{
  "n_layer": 18,
  "d_model": 192,
  "n_head": 2,
  "n_kv_head": 2,
  "head_dim": 96,
  "d_mlp": 512,
  "vocab_size": 8192,
  "activation": "geglu",
  "norm": "rmsnorm",
  "norm_place": "pre",
  "norm_eps": 1e-05,
  "positions": "rope",
  "rope_base": 3500.0,
  "rope_fraction": 1.0,
  "qk_norm": true,
  "attn_scale": 0.152,
  "bias": "none",
  "tie_embeddings": false,
  "parallel_block": false,
  "extras": ["capped logits"],
  "init": "normal",
  "init_std_qkv": 0.036,
  "init_std_o": 0.006,
  "init_std_up": 0.036,
  "init_std_down": 0.00367,
  "optimizer": "muon_variant",
  "lr": 0.00683,
  "lr_mult_qkv": 0.4,
  "lr_mult_o": 4.0,
  "lr_mult_down": 2.0,
  "beta1": 0.93,
  "lr_head": 0.00458,
  "grad_clip": 2.0,
  "warmup_steps": 22,
  "schedule": "wsd",
  "decay_fraction": 0.587,
  "decay_shape": "linear",
  "final_lr_fraction": 0.0,
  "batch_tokens": 65536,
  "seq_len": 1024,
  "doc_mask": false,
  "train_tokens": 263200000,
  "steps": 4017,
  "dataset": "wikipedia_en"
}
Each number is 500 + 25 x the weight over its row's rms, rounded and kept within 0 to 999. Layers, rows and columns count from 0. Numbers have three digits each. The size before them is the row's rms in percent of the matrix's.

# layer 8 MLP gate, 512x192, rms 0.206, rows 365-376, columns 0-191
099:485456455504489510495517490513461474439490488519518484511508522499527519478485497540492480480484510539499519461469531520524475535511480525517523470533509459455511537546462531478534498504493497469497519519525489528455524499552495517509488486509478497560476530463489515481473491466517512498483502496506492527494465530475504477509461469468495486496505492505520491541490464501515484471522483491443507491493512518492485487493517556493520493465462460508501559489502444525527510509462538534483496480515489535482442490515535482546494522463476460502490470485505526500494504467475490447
107:510500486525512513526494501452515464469474521514493514503528531460484501496509524476532521492523478466496522485564510483514493546471469504548481497549521547512454521451511529454456475512477472488465477531521508484503467501472537515434496515529492508522506515505494514470513456445498492468500479520461492501502499502466478503473508500494480513511538518540511520516513487540487448488496510451500505488488510517492486531494470513520475476483539492492539523533513483542492498493485489479529513469481509481492510471527536479495478507508458500467495482486505569471536496485470473563
105:497512503530519466499485480515493464482519496495525464528462540481485470457477496544483506513497487513488529486456441505488482515544447442489507478533492510524503536491478499529489492497506494499497485505552463504502475533484501518506494459469510522484510522502523497511543490528530546506539505497500491472500532511520480500505478519491543464520493506519541511512542487506521468470509531546500463533545500552535476499472474486466513500482489477519469583519475532500517554547472499549472520502475491493537505510501481458493526531466506510533533513462493515485506493495491503508
107:496462449493482505502517533467512540499537477501542501496511510521480520461550456487509495497521502527521526506484471507446494488513480450476476505514471514495522529492469534512507534458503488477533474508518527495529496487485511534492461536509492560515490494505556491533529506473484533516545473556513508509459485499516510488482525487536500491492474532475475507497491567472524494463521492510448506527472539529501464494433491491536495532526479509508485527499508514483480494449499484503522547497510501536482496510513492517516511543538481482516480515478521487500513508485427489483
102:475520519485439503501493556469518505545514524488537499499475534502488520444506528484503522520514557504517468542545496490526534492488520453476509482502482501504511473509524490486493482512520478499510483508503481485513496508508481523465513497550497483535463516496458474522529472491498515483505509480484501527494478479574507462458465513483429445513504510507498495516543507520515442482447477529523541474519490490526457480499487515476496498494475489450536513506492458504470514506548535511505511487521497490488445516545522532502508483491521480491515485486472504457519516495499551500
095:503432489499501494502455489465497453528504533505535505475477520495496566484492487519503546481517510485448518521476518542533495499520499454520492484530471478564533491516487514513496486483512482502497513516504458469521515508496524534509484530520551519546532499482512492493462449495498511520472541513491492543518477510532480496503512496479440544490562554544458486505541481486495482503452543506497493536492530521472504479495516504488484471475466496545521507498516474505526497529512485510508494510501450517482465502527479530474539478476473482490532507515507503530496492515500519530
098:470524538527485522489541506509468486498470528524492493484507507507467489492555522526511494479502472461515566482479501527516488484485520518477488491492507494497534503482489498471457486503503474491503454546530476506476513503483454503516511476513494524522511508531487483502495460485481516465508470469487505482535480536504517478497450509462483485459487490470477467483550525545487477420523470490493498530502488520491448568527515481492495482491463466506489526509456475486499464460507492501535502501507496527468506501498491487463524477472509536491482499464515556545461457533485465528
101:489532493491493492486466567531538449532517537515505551498495529531503507463491550508495509525508545492526505504487486468508537512514519451475480487500495497487521455470475455488528487460529557499506481528483527497454508487518526500477464517493502515478532460479509509564509486516493526488459514532458488521514473508474529504539477465461476455489505490501510493492511450482538495517503459529496448475495498508497498522488517507488521491543508452510483512513535494501477522503477461530493487494480485466517471480518487486444463463510525502461478469497525487508520517469486478514
098:488480452523477479520485551512491478469540464497539490502487515496494473486488515511558498513516510557499516528524519494468492506525519486477500516498494531478530515508495507519518508511529507500477488490517544484524485536526513528498477486489454501528476477486475482505517521524469534489561494533534473422530525455490532509531501477490517455462509502514465507473471491486494477454482488441502491483465509489485517522447493509500491519512512550497475502486504499550518561531546458547468522494467512467469436496476498489516508521486509494492485496497529491497493494482454486509
100:508520492513500486488511478494519487470488472498529448528477500476493517466495520485478460493556551528461530503525463470476478483504460536443496533486519515481510476492511479513478463504514476534489498505507537483513497498472488499490525509461544529480488517454511481485489540501488556506494520455502508526526511489465525456491514479468547474479517512531511514494530512475508534482484555483537470478513496516518536540475487515489452527498466509536525478496480493519481500508470473506529538516531507477529483513520517520534490493483478488475509560530566484538497529514520534462
103:495482464479550515465500503484486519471500540508505472503496497513497477478493515498509498519511521485520520441499526495515517507433503513528458489487525464464468479506469472479492461525463512502457515515508506480559500512516495511517533526524480524500500460528502465458519496473475532461490502531468492492488523493494476475410493543518491518473486517504500529520538468497556475512499495442493479504542552489490532489498494517494476490541461477460487495490467508491466491463475531455439470476533511472505497466508478524504487503484500513519496478448490514498518505501528508472
102:476510472512533479485530478516469525472531536497533513472511502511480524509497503537471529539506480518482535480480479462487528515459462522536519516486478512466488521492496510464503480502497564484512435509529488504517463511499559525488485490506514484506493547483462489492498517500490514482516494507516488492510466531538554489515529476520500477481516572517515535493503460493473473528511516493535449504469513496470466532496477531526505499474491477520497567480491466501499508539503480466470497501485506491514490458541430501539529470533541518541505521494537465501491496492513512507
# layer 8 MLP up, 512x192, rms 0.211, rows 365-375, columns 0-191
100:458459558492472503524460492498501509449534529521504493472505549499488506481479467497499470455536468476467512476513518559551479478503520457514489511472477449518443481479522476523501488509513482492490483527506498495484502510476539488464496493511539545493493519509486535506532478496522542454516502488490505542475508547487508468502514533488537538527538483478570530524493488524472542524458460473525501502491485487483500477506518493480505511532505462507503496481501478487511494516549466495505500485470488482480489504479537518538480490549514516500479511466480455502487493457504523494
106:510538514510524545531506512502507482489498479510530531473519482506549485484529533509487492512483503486489460478471460492497443497502471542473502457528519540462525476525551507444520517466491478482504507468477450454471462479523502477471487556483469455497506490485521491527491466504512478488498520489491484530508490469500496516504488519512495557468459556506458496501493530553538523516474493509493517473527505494479483479484520491536492526528519550531503492501502510484518529491458480526533463514517518495512536514469530491496524504506498485527495509479487555447484526461516484472
099:489481488483498513510508482517498480483513523531522520532565518479537493531474525475506522500514473513493455485512473519557491461503491487455544539478504499499467497491484498450430476499498517462520484488514475541481520530517485501546501480514509468471453489494513491483521481511467491520484447477505572523517501499511492536474504492471512521517486482503502527510506478488570525500526510496451500502503520492568460502500496522483538475489559499533510531484471462465512492486537513480460512486474473518470504501477492497480473510514461463492483484493474496544498477495527532527
114:484504499529490496506515482460436491502490482512544504488503538479494516498506493492453569518499529495468476501549478473502509510500455503509529551519498534495504499471486525507547502497489454545537514503496557514470506512520504498489475519505493507519503482485528464508489567484498507519532496470494496490476468481495555484497491486464471473498481499490518475494472496510512497596499511495490509534494555514485514487445508491519492523449501482478511502492479472474520480476452483460489499470492485510447498460489516487485574512505522475551482522516486510517529494491492472487
104:554512501523525478503507504491512475517481518522484515502540472532510514504479526518567519509479493481490488500515512489495495467549457533526450487504508481517557542492502478514477534490552492454495487500472513463497538487502512491506499484504519489470521489526498461460499532467458434515492505528520497515488514500480476498521476453476505462525538465493505534483534453498432537517510475497493507500526510517491511496542524504496496505546478497534501469504538547489533494527479460516497519527498513534490500512534515522489500452466486545504497465512510536538516480489558483496
104:459514496527527501441519542503470552489462484537511506483492481494520530468510508511510478519521469454520458466527495520519516580499503496502509503557477497517507506493472456465493479509529519509465506498464486502489520483520529466527508508488489502514447513524491497464496516562476516497493442467504493496476502544529503567485526515477455487512517511508446530518449468523504523505490490504508464500522510515495512476497507501539456531466455490493470489474468495532500492451500504495500495466517503488525493554470489542501525520514496533523504543493487509505472503504497527498
091:512529506510520500476513482464473484519484515492536498560490497489513486517490524481473444474523476517474488491466455504468497529484549499516497507520490523493473507527481486530485516506520501498507505455473521520567502467513494485481490498500502480468525484518492527535508532461506509496532465537466448494550480517467511503510521445479474478502525504438539488533517458473486516478497497477541436489520478544475518536494542513521540533469489485501548494488479470499526517497504558502475485477517495466463519483486498468490543533477506493521493464512539477490536512518508522506
096:517483460482552466485501474528509521521470474501520531511542523486508546470531536481487559537490494498508458539494474503467515499523551482490478497496508497509509442518550487531467484498508474527481513495528514502425541494531504478496514565514471509508535460495491513483502525488506497524514520451501490467501515478492503456444489509457514524491512511475527489456478512480509520528486488513515491527496530489505485491506513503509525497504438518496502502513523521449512497483443503499534505511459493493531479462493512464478492547496506519515481485522519432505490470494470476513
096:552562504502513504579516474532490487495489517509489466520478526499540501498499496455559505496511511508475501472502521492511484519554477476527442508515505458507495509467496511519451459496511478494526504473522517502474512478507458494500483490502528495487498493487497558490494519520497480491495484506539494485528518516445511506491506493530516530513514511486477517514473549511523523493513527489499460514467519508530531519514504513482494487531526526503530524490506493488490508510440529495483471499463460530520490482555508508496568465520484497519507538484402520513516487478507544466
105:510491462522493471542516488479555495488459499478510513503519522528491456572536506525485464469519535566494526500541449474482529508513484511533506491494494593519482477484513526503485455481549495530543505496494514483498503465492540555514467515530507526531448511517534529561482502487486483522467503509505499470511494503477511473539459512491518472464520514459531519486490471502534494493508495483504485509513532497506521517470500526537514511495489494513526510478469491512530501470492498521480486531483530487522491499477539515489472529493553519493462487498479503479508517527485493507
107:532529523508473530499517508467494519495472517472493489532498475535493469479561515473499511495505536508482463482488520480525505468524550535451492507495476525500502475511494518519530491510491418523504469528461433493527570539472467506493484486474515550492468499515513467546472500502473462500536480488561495508492531471503478499477510479531481531506489523478532470476481490465497492508504420505487510483486510495507499513503503493519491504509448523497480488513486480505521533472498506538435473490524488466501464510445514507519503491487485487529490508505505521516468499494523512470
# layer 8 MLP down (transposed), 512x192, rms 0.383, rows 365-375, columns 0-191
099:501537532509539473504509489533475483463486512521488518517474517475513514548475502482535493456491511493444498478469503538501479480478534514482460527506510499488540554512560534547499476482525494433491464498486481472506537485490496449475501497546519479508464496505511477490494495497487520510507493452533494520449503487509532492544565457487527511530503511518511510503531500474531506505523511502524481501553497477461533517494487511505478525499504521496517506531480545478538503492513534467476517510483517479488534493489529479504505484526504557569503464480513551487489500482481492489
111:495488514477514479485502485505494478489510481483499512474524497503518525507521528487457467500495507494465484509516474505528487506509481510528480483512528478488502423548507468514537486492485513543520518523504438466485519498553463483531533477516488521520467520497476527518516473510546520468487507480481489549488519521492485483463546521524482476495499493497481553532523486484510519482452518515506467511502518487511506506558506458496518540506499506525518477536484511468473520513436489521490531483531510516491529496459486481472551519479452488451496487456507500563516470461548513457
101:502485503500471530509493510503517484505469480508493513501455502561556519527487506486518489550532484488507530471473482485452508494530515468509504523535498501479521480502503533467495537493492443463448480490513523508505483522481505471461561555518523541480508498481521505515496522497488514498531490433517472495433462489541563502485510470494523504490528516498525495492511532519519475466453526527512493508499535468495489530490489508495441468497522467539543509512505528526472536493459515477541507470501485541491496518472494498536474542509487514483476532522478516527506503489497496500
110:526504465498487513518501515479514503512528454517513471458519480512517464508540469509471475485474488526538538484503477518489488505509490505482458492442469488499507502479472510546482560469500517479527487494520519500482474490488488538510501463448512502459487524519540528524526486497514474502479468525535501496495494536548431505465536513534514492502489491519474496484508560494467493481508524513486497522511552540462453500509496501550480486521497487513530494509466564517525494507512516522509533541464501515479540528495483497514503525539439523471495450487530462527513503508493494508
105:495438533496503463519479542484425497487497489515494476471491446500508509494524484506496473480525493484460549472456509474534496494516496510470503478518493508439496519490487491498520506484523497468470509501542504484484496512474484479488489539463507528509505530488519559445517518473500484477506501546500528470515449483489489499545518447509454511500526549517488513476516485493513456509543544502477479481493515519504507492466507489505495508499475488508457528522531500462471489494478514522477491534504526517506529532497510540494494501440549513511511461510465497494458506455538543514
099:478530536478494521519529549467527478544550520502527554499484453528523498477527531496505513516507478497477522489492515552465525497548503523481496474532487510531521492502472475517472511480476503506495457515460504497490499460462535496523503526468480465528511496495534520487521547463519506484510477551472511463505497477499555468473481505498480487457501508498454500501512513460504492460491518545541518490514489506436511495460516456548514503495524480530539519514540496504473500523496517485485454500495462505498474499514492506474534482494489515513523535529492498544487510522457457515
095:502457483534487521461486434540495515497474508468470446496546469483532493516527475494532496483467496491511515456487521452494495525473529460488462493513527483500452495491487507484461507520530522518447518469499485473545518491507459547489511460545519515462470485455472498514499477503503491460512496504484489472538477529496492498483516513515477476498480522511454530526452473476527481513480446520520522476508462507461518512454483497496498521522489511520527522499479455515497518524491480543485528506472486521523516503495518507513543497504468496540503545464503493497516472528515452492
100:545480519481469531497529513505515483489488411490545539525520472489561514488560498497510542459499490497502568528497497500521484516523549502487527513503493515506479492522479515494521453485488503518521480487458502503507503472478479530546511484495510521550513479490515495466541516512483499540444531485496498529527491514507501539511494476491488524534493487511502488512486451491499502494519477481514478471499465524511510460524510507554523497476515447500490520488474485477491501495479488497528511517511450536503502474484523451530524505490490505488491567479547495509522482517503522431
095:458485513515512483475493494555485494522509532471482502493552516504471508468422454521441484476479503498489490460507478468490487505495523480472550492498477468526485506497514478525517494501518508497530476483459463522514563492482543484464467503559543527543472526521532496488498512509510512492474491476507453515463522542468456507508501520487506509475471528468524519426490502485516485506508494484497488484492477512513497441499492546456499514478544474499523507529476508479492493481448507503473490528491502506549523490464486499511510489476519513482498511484491510478469508505445480501
105:529472484500485465477521512501500508457486482539505501523501490510462493490495538551453486576470550513513494494487502497522479468525485548442528468496525537498514508539504479522527488509506491512497483485505512526528479528508530471515516520530523547477524464474521481499475486476531488538528494529541494541539529515492502469508534495480497504498510495524564553537520509523487485519516525483521518503511525495494516484497492554484508512447493506466520499513514506500484492470454529439495517479545518528507493485445496511494466489463529482532510461507535502493544520506475481483
107:507514529521521473497509454516526456488483470539508532486492466534495503519531456493458500525516457529488528518497568497537549541518491514524527522468500483540505513501487519513516522518512463501499493508560515476486499492465482511549524504529486447498523564521489481485482535494511493522474515509536518506513460461493498516506515479485509483538517509521477491479495508493463476507470481481522513508504528519530503474520534484532485508485458489495499493564423474502533530531539503506523465505485459516500546528481537530496473501519483518491525483529456481523503479516509504485